{
  "num_hidden_layers": 17,
  "hidden_size": 192,
  "num_attention_heads": 6,
  "num_key_value_heads": 2,
  "head_dim": 32,
  "intermediate_size": 256,
  "vocab_size": 2048,
  "hidden_act": "swiglu",
  "norm": "rmsnorm",
  "norm_place": "pre",
  "norm_eps": 1e-05,
  "positions": "rope",
  "rope_theta": 100000.0,
  "rope_fraction": 1.0,
  "qk_norm": false,
  "attn_scale": 0.177,
  "bias": "none",
  "tie_word_embeddings": false,
  "parallel_block": false,
  "init": "normal",
  "init_std_qkv": 0.015,
  "init_std_o": 0.0,
  "init_std_up": 0.015,
  "init_std_down": 0.0,
  "optimizer": "soap_variant",
  "learning_rate": 0.00542,
  "lr_mult_qkv": 0.7,
  "beta1": 0.95,
  "beta2": 0.99,
  "lr_head": 0.00809,
  "warmup_steps": 200,
  "schedule": "wsd",
  "decay_fraction": 0.747,
  "decay_shape": "linear",
  "final_lr_fraction": 0.0,
  "batch_tokens": [32768, 65536, 131072],
  "max_seq_len": 768,
  "doc_mask": true,
  "train_tokens": 241900000,
  "max_steps": 3707,
  "dataset": "wikipedia_en"
}
Each number is 128 + 32 x the weight over its row's rms, rounded and kept within 0 to 255. Layers, rows and columns count from 0. Numbers have three digits each. The size before them is the row's rms in percent of the matrix's.

# q: layer 11 attention query, 192x192, rms 0.14, rows 0-17,32-49,64-81, columns 0-191
# k: layer 11 attention key, 64x192, rms 0.135, rows 0-17, columns 0-191
q0 108:098113078165136140116065128135129121090080111134131075083146145139082110142133125134125145095108141146148141153172162137034112076098148096084139142070138143131135176104129136180105103132151108065151101134098134105138175074144147133117150102109147161119117107151160133109167147087111092090093155055138150102112091162113076111140114124175172154101083131159178113133138103124131126113141141151132122087074130123189130176125167208152071084136148125204103104105131122092103105207128046099162161138173104155135162151090105188116140167118122120132067117221071142082114093104150142179
q32 080:137140130168151196097144104139119126087142122174118102148159104206097172133148086132217142090165117151100107184123173088098143158131075151170182137132192139122117099108084069083104155126124058070096127174167159141064158133147124167145131139172150165131120146177126124130117114105097134097165150141162105134117152158127110184089079178165077116150113087107090130123094162080159103149164143099108086150143164130136161179105103104106152165089187084167141139069100113154182086096138104126137096170125116129154091074143203135157088160144072140113126178107133081136114089114138171132
q64 081:136107108154158150186090146081165121163167150069090174088179192129121165123111179115169094108101089133159192134142125105157159130153120034115141137137168140122105161163094101167121128121092108135143117122079135106136099078151144151173136114117159122133096148124172160108171170130120182139108120133144128061106111172065188137167143127120188140073093077152184112123129146127154118148111148112117089147141157126135103171102139114103137087143173092177143130092140117118126134091119102117143194104176120107189159099112071193151139126091134122188165159154193094053049122122185155094
k0 071:101114077150128089059090156147166140110158157152145126165079115164081168119117178172113201135140109128144159197068143133157190102098147135128114150139142122133138119107129159127127109140074110147108147109162160199096131091127138132160103154135151065122132198089099094150163138169165159143208183108101133142123107078088100181104121137130143109175069117179089076177126100096137163170164046119169128078095113130139116092119108085074169159144141142097106151121118136129141171112162169139135106113119218104160053135125165089125159115120133165120147135152183090140143116146097187135
q1 099:078135167167126081109129105114158166120185157068104117122110132083105098165109174131097176109173122161121138223128139119118213081088108056133100156231147128159116125111101084142145140121150142165102103100128149168089058114137144132145148174127147094122130149117166095083117127162158086146085062125122119144114126107081098128093153151104173136138137125105130103103170195124150124114126068082129176178137048099121187123130143090120158103098178129127156111099160147136186163100160199096126143120129132145154124094097075127147075146103153105122161188084132114130104111097102183116
q33 077:128117156168131131115132082110175144136192084138173138074153153182098143162106119117161175145120181102143095079086126129180153102122109101113175183110119141096153121135137095110141188118118114169111171103084141088000140087123139110142057172118089127129148149139131109148132140095148164060075138157169153114070110099152094113161109171196137120150110094122120158137120142111190161107111126142116114140125168143111121109135163178100166117089152088136139150080094120153106138094113120133067120115167171143054122160170140120136119154196144154167149117081160136100211122182157193109
q65 080:190080138187096104153139134108146068135112139098187188080104177173180099082065174097145146137136101145152176201164130112113144149129098074102125112115203110155104109185066088161119128172097134167112081133053104056085127098104155169122083140054156118140191138140086134136146160148135128161147165090144177103085147175101126066106165163100132111143111109144167116139138144103121122041072148114100162178135121089142152126082101111106118090116111135117120145110137142145121146058174120130151147139160133122106133111128100161186110131140105159097098134133173112083144097145124168136
k1 077:129150114097091117166185199128088098112057086149137125127179155128074178181167127137138109100157159153210146111116106171133103141102122171150111117080152179133085086110170091092157124092169133116149168099123163174174184175157147125125197138054122151175117103102139150129133103070109101144166077156184189148185106116127130108124158151128096105146151091115116159099059177094131159143178111114079103092091148132139115137134147107138126147148095165132152117155169173100102137102133105170125122155133218114125120152137141114102106122165158137128078112137128125148018166117112100094
q2 088:120108122125128110108177111081121103150034113160164085132115183114139157132125094125154117198133147125154171156121120115142084157110177159096070155150110196143106087145087134116151133117160147172133090123086142078099108114073113090114053121061117082102171115077112154092130125166119163172123109173139186157111118175163142087176134040126091119126186131113158132155134129133137140112149095123162160094182130089089187081102121132122109146112143094098103170102094111132182134125118112123130081135080121105128144115131141132091096143169090162113058175052207133192179133128103136100
q34 062:096110130188093118093111172154174147164163104077116111182132083082038102109124192125195103147143128136117154086094101084099113154105155124169157159140105169127123149143162116088158153143166164162149125182168135157170119093134093099108153141133168168092092137133135101148133134152152114162155073136107074115175152167132171117206098132145130097121176155142160094109117161101132170164151114099204092113073107105131166135173101139157065119149146116078139148154157156092179180153138134177121109182172172190175118167099064136097148130157145096103120176157098132151169117150186113125
q66 083:111154145117172065094073126158122137165120105115092130157080118166108213133151082143126168155163134151133106104115153102120085121176155208172173102152132121106158113121191195073123135092149129127140137186194113110076112102146101113145093122153107120152125158081168182119106098121128163138124158147160080139117119144143114071138137049122087084119121188123107165194085113147158109147132100103170146117143115118068170105102134131134148141099129159085163098142114134179173121153144139137124068092090157089122069170139147106088146144135091134077129106109095139193107141166114066231
k2 080:116149134101107128099153111091205077122141142099144153167140063118128162078114107101138130117095148119071180169102149124149123142057144064106141085146109141122094172128100169133117072126112131137084074084174134126123101132161071120079142124115125118131151108152127144114172153180079103101133051114099090091126133084110130181106109152147122136112127111098149111131203189116155127113180102152125103088115127062124135135150075174072143048182104110152165105134180128061084095116128149188114103133148147131105124125080181195173094122126129185103175133147069169165149098158111091158
q3 094:103124140087129106127171089122094090156111174129120134100132110130167167038097147087137094153120117156093101134103125092182157127123101078116103136098070157143149176151137151095107117137121169113072093078159090101151069141126086139160116100082112160114168141080065150077121160127131175146104041160131149028121133082145167136079185134060134116101126109055124129113185104172120102097167121072073121154110127098134155129130139122157095146129079080057162115121113138103132141107121119146094099193111084091160117122116112167121193156114175105130147166108152141132139141201128096123
q35 062:114116112120136129105099111136096056136135130153126149093118101138169228037093137118093132181094100099147117134126131170088165123124090156107090100145071106087175133066114131167150105166110134098151132100090110158171116122173167158167145130159093114142144090161162144120139147117103123099195114126137161155165130108156102137097170098147162106096136213053133176126158138136107144127147099171076170139183153101135122107102167179143143083132077116123177161097121158122130146157093190146121100151214109148084145121121138145131123150181206111152105147091175103100100117211123126188
q67 113:113094103117149194099161098145078079129152130226095083116180092048053107074129170136104083158165154131137085141136109150196146130067135116103082209110107119123101132150080113138147123189103109134125128115142137132134101105167129065098195169144127106170171103151092151185129156161150070118121092142131183121129116126149163140100146144116123161178149120150085116113181136110163132122129148176096102087140158111197134159160172106127104164172098125112189113107102093097163139097135161087146118144107148181147146068134123135120164140110190144160129128137088094139156168094129162074
k3 088:206144124093153088112076093120126131142152084083147093112136106134133073102186124146108120166131082121150094151090173138111124089166179144122039121096105121132101047170159096092141190138136118094102121107185115123064136153101108165111116131110092085161097085136095115138071114138150126086078173143153180147110140174159112162142094089095119126089229131125126109146144168200095121150086105114117133133134144119151115062095089128145164199115116114131135128121065095108196135142148184119097083141122104146115145097058090097118154120142106125143157122101158089096149088132069094103
q4 084:107164114123120118117087086053142168098085153111094152197101197096090161118142159108165150146162111129145088200133140088157162155102085121162132065169130126155143110168105148104133088119082137098157083153111116136034092101135149073165124127072160075115162093107147095098124119106113122062114139143154123135064071159097139125101070083163128142117166100110107127151136131137122195145076128119148159147153131123081145110139105166163167155121088096133130154102134179086150123113089127147113198133087097093131173115127147088068078101154136188140159084070173150126151129061151105107
q36 069:089072142123107144139147197109133114147127090057075120142115140108119130140121160110133110067071111137070138141080164151129077111118113174129117148154105128149127151096058096158144118093098125147059148103147158088115149172111162136115111090118180163093113127147161098172164164075111129159129072149119104135127137120114188117163144153174188127151162180107142138066144154219143159100159105122066084108131106155141149110155133131127041120183167150083077090227120121105154106120141158131162113142112177131151115121105043165097152073108139113146111095149159163180112154130133168141
q68 110:095127131156067099080079141087167162095170101157121154164119149149084098121156164147135095119172137173113093138155216103134095146089146124173096126175112144120094193098132158121159089100136119150193168094187143192083139102167101108101095196101099065150087116085146151121045064169127138150102135131105119163125152125186119092133098110149126169141169060097167153117117145190111136137170134170201116130144146096103106096133123109179151165098176152166104143103081139133168114162123164128127143122129157123147174123155160084094169143137126083125106153070147152177163109099083134118
k4 108:162099128121132085086146174110188114130161144133094147140160133139131170232112110099143149112155144150101103149128151124145062116069207083114162152084099168143175177145090172105102100104123119116068121132175145091075138125123153082150134149172181206071147114099144104130101145115117117082116106144144109056108105127159176118086117105152093161086129140131151135112160162149116150133099078110069168120136078063130181177141125124135153122107082088080188177136161110146112107125134170100120067096129183089110129092113149189176117124121116142114171105134105136163089164199139114152
q5 093:124123113103175115085129168094126127129096146116173139176132150170135160073124117077156159126138137107088111063055126122171146114055098101164177116075110138140112148137176107102092191149121140159134098121099102100130050110161115078124120097137149147110090152096193118100194121154139130118124053113075175133163128104189137133156158154136113113132074082117141121125157128125174166122149102166117084124132168118087088117119141105079105145181097156076130162084164091149085187088120082114139152140198065132104162087115146241148141161149189167100161106145114114123114127112131140129
q37 079:172094133146179090162127145147102076152089165098099123050103123097116161120099134151088099145104132080137152139088142184066093145095116129143082069147135077099161072118119113167142091140102169143157127092154149092164085124068204095118195116071064148144143107153109127128179153119129168146115096156104075097105076106116133118151162175197167107141090145163129142085142110160082118112126110125115123120135098109155108092098178154124132131186111111180119152133102096125137159121083141140141077155112096134152107164175063172081094083074162136169161145143178105174135100069123092175
q69 107:138125119106015175117144104104053165089099107191126122094165180091046093125129132150130100158156147132124091174141147158163170102072119163087082131072117098161107146124134145136134071118162123117111058062147115148045125077142129030142181156145115158142102133140124125161158122115120115127134100127085135091087140130147148154101144224188120112117114116111098153120131180146113097109146123236117108117119134148110126117126164102214126180140152128141146150143106106168142109133124130098087139158122093141143136113154142142108169085178157159171122121114121124143162091153154144094
k5 094:138131089175116150138143153151086150122112137090165116157156110087151122111154090094169149095129086133120092156157154125032090149201153152136095111134102156166161086069106085159113175165150174191119173132170111183122085136123088171095174115109094130125064110118182167165117030078159144149103148171093091156188117160106088104155144122149139115103090151153134131117080111137111141088135178076150044167142100147110086111148153082109120171148112095157144130144082149168172103134126126173132087089088125111156097106172118123125147099123115098169096067125114113095145136078091157098
q6 087:049165075128122216152082182097087130176150104150155119098114127152139115146188131147101098059155130078114166114158110119085062157159170136088158134112145100123066155164141158149140149102073121102149077108076083133191166141123152173103121116181097130200119166142103083105124079132100098144138118129146157113106101177132106144149127101116116153130172153109196157160039133164117112179077101127171128119121180098118142128123133167099134104118150151156072143122099130157174081163130126120124108093112107113113104159127116070142186115136101081173072120126142144088185182115139138084
q38 094:089118083133164153080157139140157134145114158097118133137081141178130153162159151192172107143145138184133153089137122106143130095084136083160085060134125132167187151124086104100105151115156108163106159117131146104156150136136099112072167168074106096151160152064122177140085124158185113097191075139138161135160095111091126176073139127125096112111119114175089047144111153105181092143103127098112103144170185096168154192066158119113127078122150157127103156141125073090122028120165137109137115111105083127117094102094155095038120115105096112157168147172118087113182119138104115116
q70 108:148144134141143136124129210133143245129117087057109118083171156214169189122145070076148148101196140104151146097104101147084121106148125120140138058144145208122149075116124129203146162080136112154123147096146126111109177138076165157123089114155099112129131205120169119096098122142086105149128099128154154122074138097125124137100097107139140149104138170106156164157092105138099124130102128090146178168129080148102091172128093098100147096171139064178097141104192148122124107177163107103099108088129150082137089128161127108153122119125110098109165196090146130107097132134178128117
k6 094:150087143108134161129047073104113029153131175141124178101150129088118094120074116135158171141077150074141106105124140102149126112145135127139128163156087058175167080097179128118084116119085127120109135160147061104100084149138083140127132141108069096112107120124120159134115135126151156147114163131103155086140125181091114164166130156086098166095119135160086112135146143209108165105083093107146073136121151128146104131154118150161127158107173171117103048161125052090074099148143149133138116115141093071125113147111101116099118118029113149157159057150106107069127099091075078122
q7 080:115171155151126176151109112140119142094176125142096148037087115153090137137147161154156080100175158110131158089128183145093156196169139147104117028112150104138090153100130144103175130127068117134108131110119151212130202103139148117079125169178154157109156161194095155178105127123104186157108160110133093151144132167121177125139100101092105148181141107136100085126112121120119120122138189176118094103143067077156136152164122125092138155146196086198093099137109115098075078163137124128202147075129107170111129146111102147120174116193109134156124119114172075146144153122136127113
q39 102:100123090170144152094153146080172124102171174124127171134102080145137114170135107075177163119138113184092127178122123139133193101114123099141116085069112140200140111143126106075090121115152136232114147115126149127100145156162144101070116092186090117120138095043079134075153115116140082106107183161172107147092101128136124104125072074114126115154102042106126117147115126109132150140133167094130123112169184106098144112176141173135178146075171156094164136131152123158098134138122108060103136133108093155105142135166111103113058074178084174101195150167154114116173121125120153152
q71 099:124153176117140142126097205172149124175116109108133109093068102115215105177139133112144170097104094113072147121112053054108147118171126180169116106162134099148159144101201093130116153102107145090152128146112184093159109144125157136145119122168097144117145135130125140102106165120126174114084145102192088182137162085098138152191134091112209097118068176125122114130149120166157089133149096104179106085116100186097121064120112152093112133114125108109086126111116188123125174188105104143099149169121093131090138164092106123103049117095106081153124117112136146134118106168162049168
k7 098:174160116125117065122072106125148144133165110077065154134152095177140119144129102149146115168124133104113129161052127147090122056149201104114083152119108122119120098160150112113073101110192122115172088137168090149106187139094147162166069074123111146143198064073108160118067160174146134089126143159162166095083122093109154106099096071112128136127187143105170156093127166161090146089134161100126134099148150120145129174097158135127178137101012134110123153095135115198135142069084098144110122090116112132080101157128148132145087085138129160114126174097093102107126136158141132167
q8 109:152118151036118165130063096128149105141093106130113136150118148128185148085104112028155124145096136119122121083150096156078154098146112090097056103110108163145146109129122081124122125126084165097151156140105138132075058137142139125125192151104142089084144148127140132157169153151169080104085117096094128097085119074137111120148137185119169095141059119108126104154186121076172118092147141141031171120129164131116118090164139124176154156094085135133158138073121149115142138115084195155082135161194118124106133088115146123161162125165165198193153150104079092127107090154137134166
q40 096:143144121134125090144146127132122128109121033087093085081117090123164141112124129095111215151128114140151171088116140102144131138134157102079108099104081066086125103107132137197180145189167146154164065145139080138095101144103114081157158123139137163147122134122154116165174159195149066088140118137131086109086094096103126134132143119160178106113157067154122136106147080117103154145121126129159192167099124146152111134132135069218156138166115135187119146152185123089172140106095151184135144135115107139092141107112101198092201107119219083148162183120144132110099111119135067121
q72 108:094089098118145181076130105102082131076142123172116133159192088088101105143113116106142132151160150199084048104166193117144126096041148125058130125104118137146164141161081126115118073110130163184077120097199081144093122094146108142087156127191161127192170062171092171140126099069118115068121086132083093116139104085131157122068088067126139118152162100118096189134126127104125145141165147141106157115099146093098167113128148089173120128130123130129168125136157158124134117141064143110148065109086086152167109124149173133113166134104196108098149131117110154156152100107126118131
k8 097:079151135112137138221127096141129146166107134124106164052168155144057130157107115214164131143080073107123184133116096104159104101160154173161127119121121081122106086125193044193151137150159117152174094149106098196150155117092198173131093130109120134147153093092124151120167167138111161134114153137108150115092148168102139170188102147150134135133140115160131140078062090143115142104093102173154053130145120190113158121150133113147150121161168173156159113154161077145099087138089076175181115167113111145157083139115113140145136162085172098162147158115127108088101143097142090136
q9 098:171135109033137191138131155112144154162142144100122174149124143110060127146151139119144158120148124154128155040131200117121104159167115155140134137114030136156164132107160151072096046129147107112155127207155104104120076184128139151058116112160138155123136118119109123093123114135121121119069195100153086026124155102130148160097131109166104201145136146126130136145170142151098156130124099150080145115139086179102164132113126135119159158104113122089088151152166132075124192182112124078127180129133152067182178123131145136099145119079079171113145099118125146181110118092125133133
q41 118:106108144134124124112133126163149139151153089081113111122169101177156114149140110124114137057104122134142145190123081091161086178142078186113118136131060140158095069147120101104090139104097091127082148152103068123103137130128097159108094144098122107121086117085138082116042181169105185115135114144168141104151103068092188145163151182110109222085122158159143079151139082138117134181130125119092149133170153188208193078170157129125100116158154123142156175123100109142062146126086095123122134138099132171128136132178077131063063133120079114131117146135168160115104144106099162145
q73 091:121126138130090167150081094107086131080151141148160089134115116146074111125124113144135165094126156119147104149095122078128117121086209099127074104073141135124102177137108096132199089154137165148114082131143124139140163118121097114095156115101126128175131075140103166158175170118177116076143117129081124128121117160168137168133166096134070086106167120121075129206127173059178129128115122183077104155090161102180144174069185092169103126145099169149116130093087113145097116170126076134145119156152103180134152125134110064177102123099147155128091103157107111080206060211164135124
k9 101:107121139147140130138100139116163096149135148084181130090178065168173056167182113192092090091125107124130161136114107116118093131116111110176142151110087114077145180135119146203175150103122095121151111171118115095119068158147162151159138125135144134079123129054134128068108131136102129186121176163150153134144205107101150174123201183095078187144149129143136104105118155159100173180186105100153110170170104157160129116105157106128148121099155134162090150130111134127050119148099107122097168086144087122180101148146141144091109124148085153092171184157146199107116116146079152063
q10 110:107143175165062081137151142141148105108127099115148138036139124154122144139089166090124095132116199140093147186162137092134163137089208125110197095166128100087096100125138134129114121138078125067169151111128105198101120167090093081176183125151107146140109115099096114085056167101130155178136142145046146193131188139109118074094071108106107131144122107187125127169103147109139122147153172127138060087113150097185079088135184133118127136110103118117126148127084143148111148108126056150114188185141160159093155162170131151116111158161140121118123116104074126115143120092109128158
q42 107:121069175140126228130123113159101085123128139086217117090134090148159176086112170132101099143107155117108106181145060149154137135104130150104123141166113130107096088133184123131078086161082149122124101145143139125128090105108046131146134111137179137066091124096114157141070171116149103113101133145078157164162154110128126151121103139089152110067126125126138134120128095206103136111145142097051105111126177161142076101091125120092071158128109136108084140087129057102100167131162162071112152230121127087153136143187167090100094111114092131182096169138137097159146126095113137109
q74 093:147150127121115151127127059089127092151162074093120195055152138116105124101132115124096177206108151161156102138134127118193133138147108155110141122067108113100156148154141108130088142145101136104123120151171138148130128105137104124153163155164150110121130121053138131131147131114130051111133135130194206191127150174115115149065124140177146119063132123186117118154161148120079109138121166098155097113099129121088164141155138146147133208102106140051106080154161066046175125136160095123088121161095183129114105136188127098034109151115157142077073083127077146148117130086147109127
k10 109:088053171162128139112171150145113081164095173175101123146107122148149096122167154164152080098116173093170158159127122190153137135099074092133139209102154148165124067103160142090131150080098111153136107143116114059152127134084166156072123128167111091147132182117143124144120168136196141136158126080185172124109152104134171075140108130110172128191125167133098140117108110176152094127135128143111098138120167075135103171140125119084087097160134121122125185111122169121066149104168148099205166088147155141077122142197176076134047142172112141185099143137092127120138136113119184150
q11 112:120106064120158150156109149142160109178154132147104096133149124119149086079109138105121079136167141089153103101180116166082150130176042120092106140056116127120096087136137133129102089129120160138146136145127119170166128013161125114148100123114104151110107159170089100170081130151104142089111117131178080068127114125165047163108124140052139060124146144144073103163125138140137131067133143155196137149146123138126100091104101180170040097143091098111165148142117090107170116092153132130157156114175162115072170136117124153153178125103101134098124184109144084144148143100177059157
q43 103:184184189132081146140098111134120138166121203126084152135143057141187091147078167093129144127113114074165144200103144143098145130086135089098107115110099125114110109155144140106160113153169123108112086150160098161152110085153176156173090112158121147150071118124121080115169109115116111140106111120091130115083139082105104087154097158150092168164168106177121163187167144099163140102112219140118176133124112134138143080125118209192121110122134135103098155156143109128150058105190078166156148159151094065093103169195085163142106120113108147127140114142123046085147119113164098128
q75 094:157122106129103139160109035128116067135154167094138142117151096088178088140084112125197173116149123130103159100126123115158096125065134096118133156099096128157180170176109105131148115181198084102167104146138098138170133071105127111136144142139126190140135104141162179137146179161087140125189091126168110115132127122083123134107138158145152116035131143172152169167147132085084126108109164121066080142090121110138167164214113160101170115142087140128117075177105095135101092095127145187191131160105100110121131150156136179137109152110108123137137067199118092067142140112128055106
k11 097:179131157068181168131086112141138148176149109178130176148131152158150147138136133141148118205158109089115091119132098150136156160164048106122085150112105114097084112109149137167129149074109129124095128067143140171123137126135151147126115106170113189143101116109089112147200102078151120165055150125139171126132157108132146097199135127124121139148074173132114097149158102120164109127097175166156183086096131166097119062153105148212143118166119176147118145108144108090151141120158141152117111122128103148121173081060064122172181119130095160108122169169239141100154068134113175147
q12 118:072155115151088106153150167150139092128106153176084130134169108150121135112111110057077090109141127130177163150130132116118204121104126084120211129097099187109094118148125169117126163098096168143120127100103118137146198102210103135111116090222133165127145145116131161125092156082136228157117125111037140130160104061104090112120129169157139066103097091143109095151117143071122070147137100145126075115112211094125137154143088134125136090162153102149127128161114134092076106110134090123110126169143087164096127169133151139142122159143145075102203081161117114114125124101158106150
q44 107:143136085078084108087173178135178186175112163095129195105123128147136115113124127115131112109101096125160100178185155127129152074117068071108148134074149110089100133063161145075109099077105096072149156117103118140181143158111139134187138131139124061107161136039120076124133159082082138076178158119170123120167129145102060158126141157093142141096183129117155117200130163168106117105113114177106136113115174070134139137148141119142173101077090076165126141117101158105112123138081090113115127151108169103130157122153102104136149141158092138070063054162158118111143171149119157150
q76 098:134192160164135105120144157099147110127123143088099130118112168180124225148174063129135167132179142137129116128089186161113156107179218122132146101108107173168137116123116122114124115087184138148126099121081126088060166139124207190081124113179204130126127124126119091136099116090110134181131141146132088077108088149120107144085117125197061090143118179135139121132148150098149146084143159142129161088097125103112125126111128128158192091147129131152161088146162121104080124105117099166124079099148121113146154124138133124155155152056105193107184108121139113134140073166158122235
k12 102:129108136142129146138101111117144121138176135165131142127119147173130113182153090112143114138056132088131118153147135109210121047156163106134143153135144105151117033068168095118129135126149073137100118046122150096099119118101107161148170117158090093199079173064153103070100109051103163104117139094172208158085112150125112104136104084102177153108116159110153156124089154170121142130078101120159153103103113087146142137078184103088137121107128134158109126086083174104176070157145154108128124113175162132135182134162113095126145147073135060050157120109153085117113144125134172124
q13 107:150107136184153196150119091116114151147102185128147158181104157082126084106048178160117173115102117130133096150129153150143132067132059153106120118137074071139164127119115133121068172162166132147131122103138161124125089158096174169123143132103146067193169108101059179106178161159142110119138114105110087109082141095140097139082163150113102133152095093084100050153170133124105171101183133138163096172117118193150139087156131078091203155104155175126076130118147138143104134166142100102156160151053138120165112130133089126118118106151099109151124121213154180139126115118114100084
q45 123:150149102169131213123216118110126131088069145174154078163112103136096166179099201144140148170108146101130093135157110104159153125172074074117138122118110066194103108127108146171068144141116161084136098177113163121181162159117129103123112145157165081153141133121100158106128127193176101098168153125131115122156133094157144175147099104126175158156146059082146085085151056128073164118101143146135094187099095113124067139079147128133166149066117117175114112138199147089115146103161150112150117110122121105186144123141117164076116109113129075085142071156170112130129118123146160112
q77 091:181132165128181085139071131136156194103152127080109116127099120162148157154108114101225154144191181087138096108121153110125107152139144083149154137099119123114085158102100136126115134107203166126133130159158091115143163142136138118183174167130111094140107166132126112119149102130144139123247139136147102113144123143194101105156141086145051086133132158111144099182121075102116219141136125098103130130103120075176139167134117096144167150147111061132139121182168182180177125094154099140195097079104138097145159197133094152164142117164111134081156146102107101127158103162156160101
k13 104:126174145160096162103149139087131156128107120102130134154134089157081140141059158187101171102082171115110116146134119087084113095143100115098128150096163070167176154098112147123066158173143168116121148125136150155180129157113140097102080097133123059127132038112101172113131066145137131096103169117185139173153182117175085172097141175108168138059106136083106125121178165123073142097141157111170103152160129215103133128103081101134129110157122174080124136057185117144097107147115123140089104130144097083208147090163134109155084119138074079121103111143106102122132097089126109081
q14 101:066105102062142118162089102123205081214121132123132115112117103116143165121140127119077140207175173133127097191131151109143131134132129138149125149108144166128133155113145150170061052100176112123131143106106130137128131098063128083125127103119153084155131080139071083088130103060153113084127171139238098084120110114124147116091137132100142120101113142146162123098120138147104039125141138148154132095184115160154120135182130138142097166095120099063133112141086068122152160092081120177159167098171137129183120092077117193078152101150104143113137101101119136130139098123086148083
q46 112:091095090074141115113156114143119051099146094142092120086103099139179204120116123163047133119148131114091068105137108090153208115153160154162162171105159195062144148117140168133087113157100117114165152064115053119145148116108117086168130138144114170133177118098131119094151111082122087105146154156154104161152134117145090145056183145167112127126116087078102111098096101135150125119132094094088138134118107122126118126112094082131121112192126117124126143187107090101160124151103162139136136119047100093126163098073159139084113158076142039072150163121180137117142059111122123105
q78 089:109164119132089101131147195123146155066125132091149093164093146198101209179095130145116135130152102167123122162141130081091122095193151158113180117147144096079142176088159133143132069078094147074150141080109145217156187137114156060166137177122084153105138096177165079093087094091125139130110135117064114139103160154136130180100137090139090143162165089086104109110093150061145153094122135172127132157144085148132121141093112088147137138141125112140119185124114088111094108136130156139173114069078156118176136115080103137114083097173168129106204118113152134151129118142190150154
k14 099:167161078078136136086119117134208194171161112089100121107148102099127110102011137077105140104185103130042102104128136167080119135116142129151102134134109128131131112144087169156154101178142119152116150111171117137144167098144185177130088133144141096127173085147132089090130179129069149123126168146153121112135149117189181148114171164070147112086141100050143107159162148134141132125055117122185107130112125161143137137119119105107123124094162074102200143118074125117147081191128166125120115137116127097088077111110143174186136126081124079189109155108102121124096110105112068116
q15 115:157141114152102127207149096077138150115139090146110126076133170118089091065138109134098118157077116171228153106152183073142145151109210127143174127184092113131148098086124133133076117097115162112113120059166157142186125092127038159098092132146081191112145099115202142141121098113137142174169109121074189178146147218091124088115089157134133109158114147131114113123153145123111113150115141149195127102121164115138148106136091143104093105124136167129142139148115113155159101142148119110126127181144162134079123125125153126101109168139145106036167158110150131142148075130142120205
q47 108:172131089118111053120120116140092173083126089148140132130147181115165137141102148142106166086197188083177156164130182097107074177189183167140144160149118100044108137098133134173173074102165130140137147126152104156138109130120139118092156112165136097179135103101158112121163094072163096121143179143153097148138128165162099133117173113146166108121093128112128077131139083116179198186133104127171167148125132167120092137105151082123143131098110195123072109155139098107170119184157177089149110113070141098082147120143098165126091082102154094090161094102153129110075052093119152098
q79 079:165102127110099063058125082159165154115105112096158086199160151119144128110146127124165149108145138057119133107128090146094170116158096099103160114141077053141125096138171133181122120121126127105144132100099109168213160155209141101227105143170086128151121171133166083092139093130100119124146106118134152143138137173124118127116073122126064116141108107094152104095137099133164134102158144133146090153150136111187102177135119078107139138179086067118113118117138110104130141095090150100139157101126099100135152116128067130086103132109148113118230161157141138024134168087101193104
k15 106:087151137109132115106144089122099122091145096164094088157085107152110154135127127143151132140160165150177175113159161146146089144153077105080090222132122137163127087103138090077186091139122146147159161116179143105178120195080130158078174147118081126114105175107133114156151116117175159140160091093140095152131125139167152142172167128101215134116143156182115055107139144143082180177099128124173137087134157099122100233101155106057131087080132183114075123168130159165147141182135113124135156160110116147127102138115149114104120140059161117130134152123165102150077205093112118117
q16 101:123155177180146147140148097137127074175158119112097148182094114151151205141113177158161119102173119146093116223161114135118189047123129092117066099108143201169136148149094100153127137074110115163106101129145127134058070153136067135139161182161137204143138100148140128081079091113175106107094058113113140060123128122120091163071120156113134143143146088156103124110186144153163107107121124095151153138120082104140125126118149066093164131157118127139164068137106167061183103098084128097135115142171144123137116119120188116120087110110099102094143138097090118104129100139143071100
q48 075:129163154143132132143114093091120159145149131139194118115119183208141112149071140100140153183134093095092120151150121138080155114161142083138161155115129143092123109137089128107160103156046082109126126106142110132111159155090107121089150110118080071138103159116147094160123164108114137146128107104135106099088132184140120112141155154158115098162125119123103134108143125160213189137106114173149165138146124170092127153076120141139154220143164076161186145104074136165149047086108120126141150076162171083125165080104171097116148122171065089098127091093229086075099084134089122079
q80 066:165120152167125067163156184110103144106179127111153190182105111066151115138096115123153110088140141140146168099107097168118071113141133103126103158108130091118127142112111095144104158191080137158124108055156084134139164101105095109126113161049145075126150128177121161098077110160075161106117080095147136146074159194174115112201116098106165161102138102088149126136118130138071109064114148120187126134115097099114111118085157148100122143165144088139104103125089118129164077136160173162139147087138137101206123098142148166167133103114080112062125147075109098078134040159126159079
k16 071:080091109110094147158173188086108124189094148196125128097137145173120146195127137126130160102091160155158174077120097145150153133082157179116164153147147166169080133093169086107160169091178136110129140155144165114170173092123130160147189120146162144164101179069138167127206141159198140145135105159133118132155113145135087067137069111155169177119175168127225117120093106122139166156203140139134090126138163138109115124166155156080112132067188167136134162150123170169098144120127124137119120138121156152181136119118130084159117125119121100132109138175141108087047168113126158147
q17 092:092146103107101152164222135079110149143146137151152113175101133123155090106145177129145095136156078098137162115113096154101132139114129155174065123115114138122137121187110096138152130146092129126121166145119152125110086164163051091145108122072114128131125152134096098118163145142110125091103150115126092117067176090169160162122105156123109155125138174162118117126202126159150077136171156100167080147109094166132085111114123058175120120152043121098121107161105137147193155067129205124081151189030108130122134088119160153093100117109148041138219127102114110132166125130092168110
q49 070:140167127109160186096173124124153149126127096092156132127161123096142074098091125163149153173081147119116131127107133158092116113130141134184118130148139109080139212136170126147145064088113166095041096087150094099111102136096167172137169132100145154146154094090117052123147155122138139167109136161128126085129072141098137221158150147163126112143135157183123172091124147150148130145117079118160105173198192128165129114103127169134137117146071077124095113173101106073125123095107119072130166102126102065096182053087142104144121118184130166164073131105198161154139151084158114160
q81 077:106123155139122112094182161144106126153152143150160071170140118078106069132149161139152122160138088137190106119122101187104129143057141104165026135157082145098157161098093103167116063141130151144161145072102144147128105138144111107100156197087134055134160120171140126122091131143171093081110139128113166134110100121200134140153119152127131179168168088117100103088109120152127168144137154181143106100131132146187095101106155087151109139141143127147139117136092106107150108166106164101134140194134137146117165080133077154091129131113170060158162203075135125174162108094116204037
k17 067:163160180114116165114108074067049129130107079119106120131058131154110079083159142105137075109025094087128055135123140158113131173122113123146087110146152158103070117149096081114153160172147137126049092133168155141073172092184093075100132102126111160119110123125095112146152135152123151114077115149135108111108106131134160173132166137127137079121145070122168136141152092153144096119122082085096120099125143115091143089111149122081097146122082080164142079103095111114178085094180125062126078149135181074115137092157168154133066111146148179116069146123125103093136099161106111154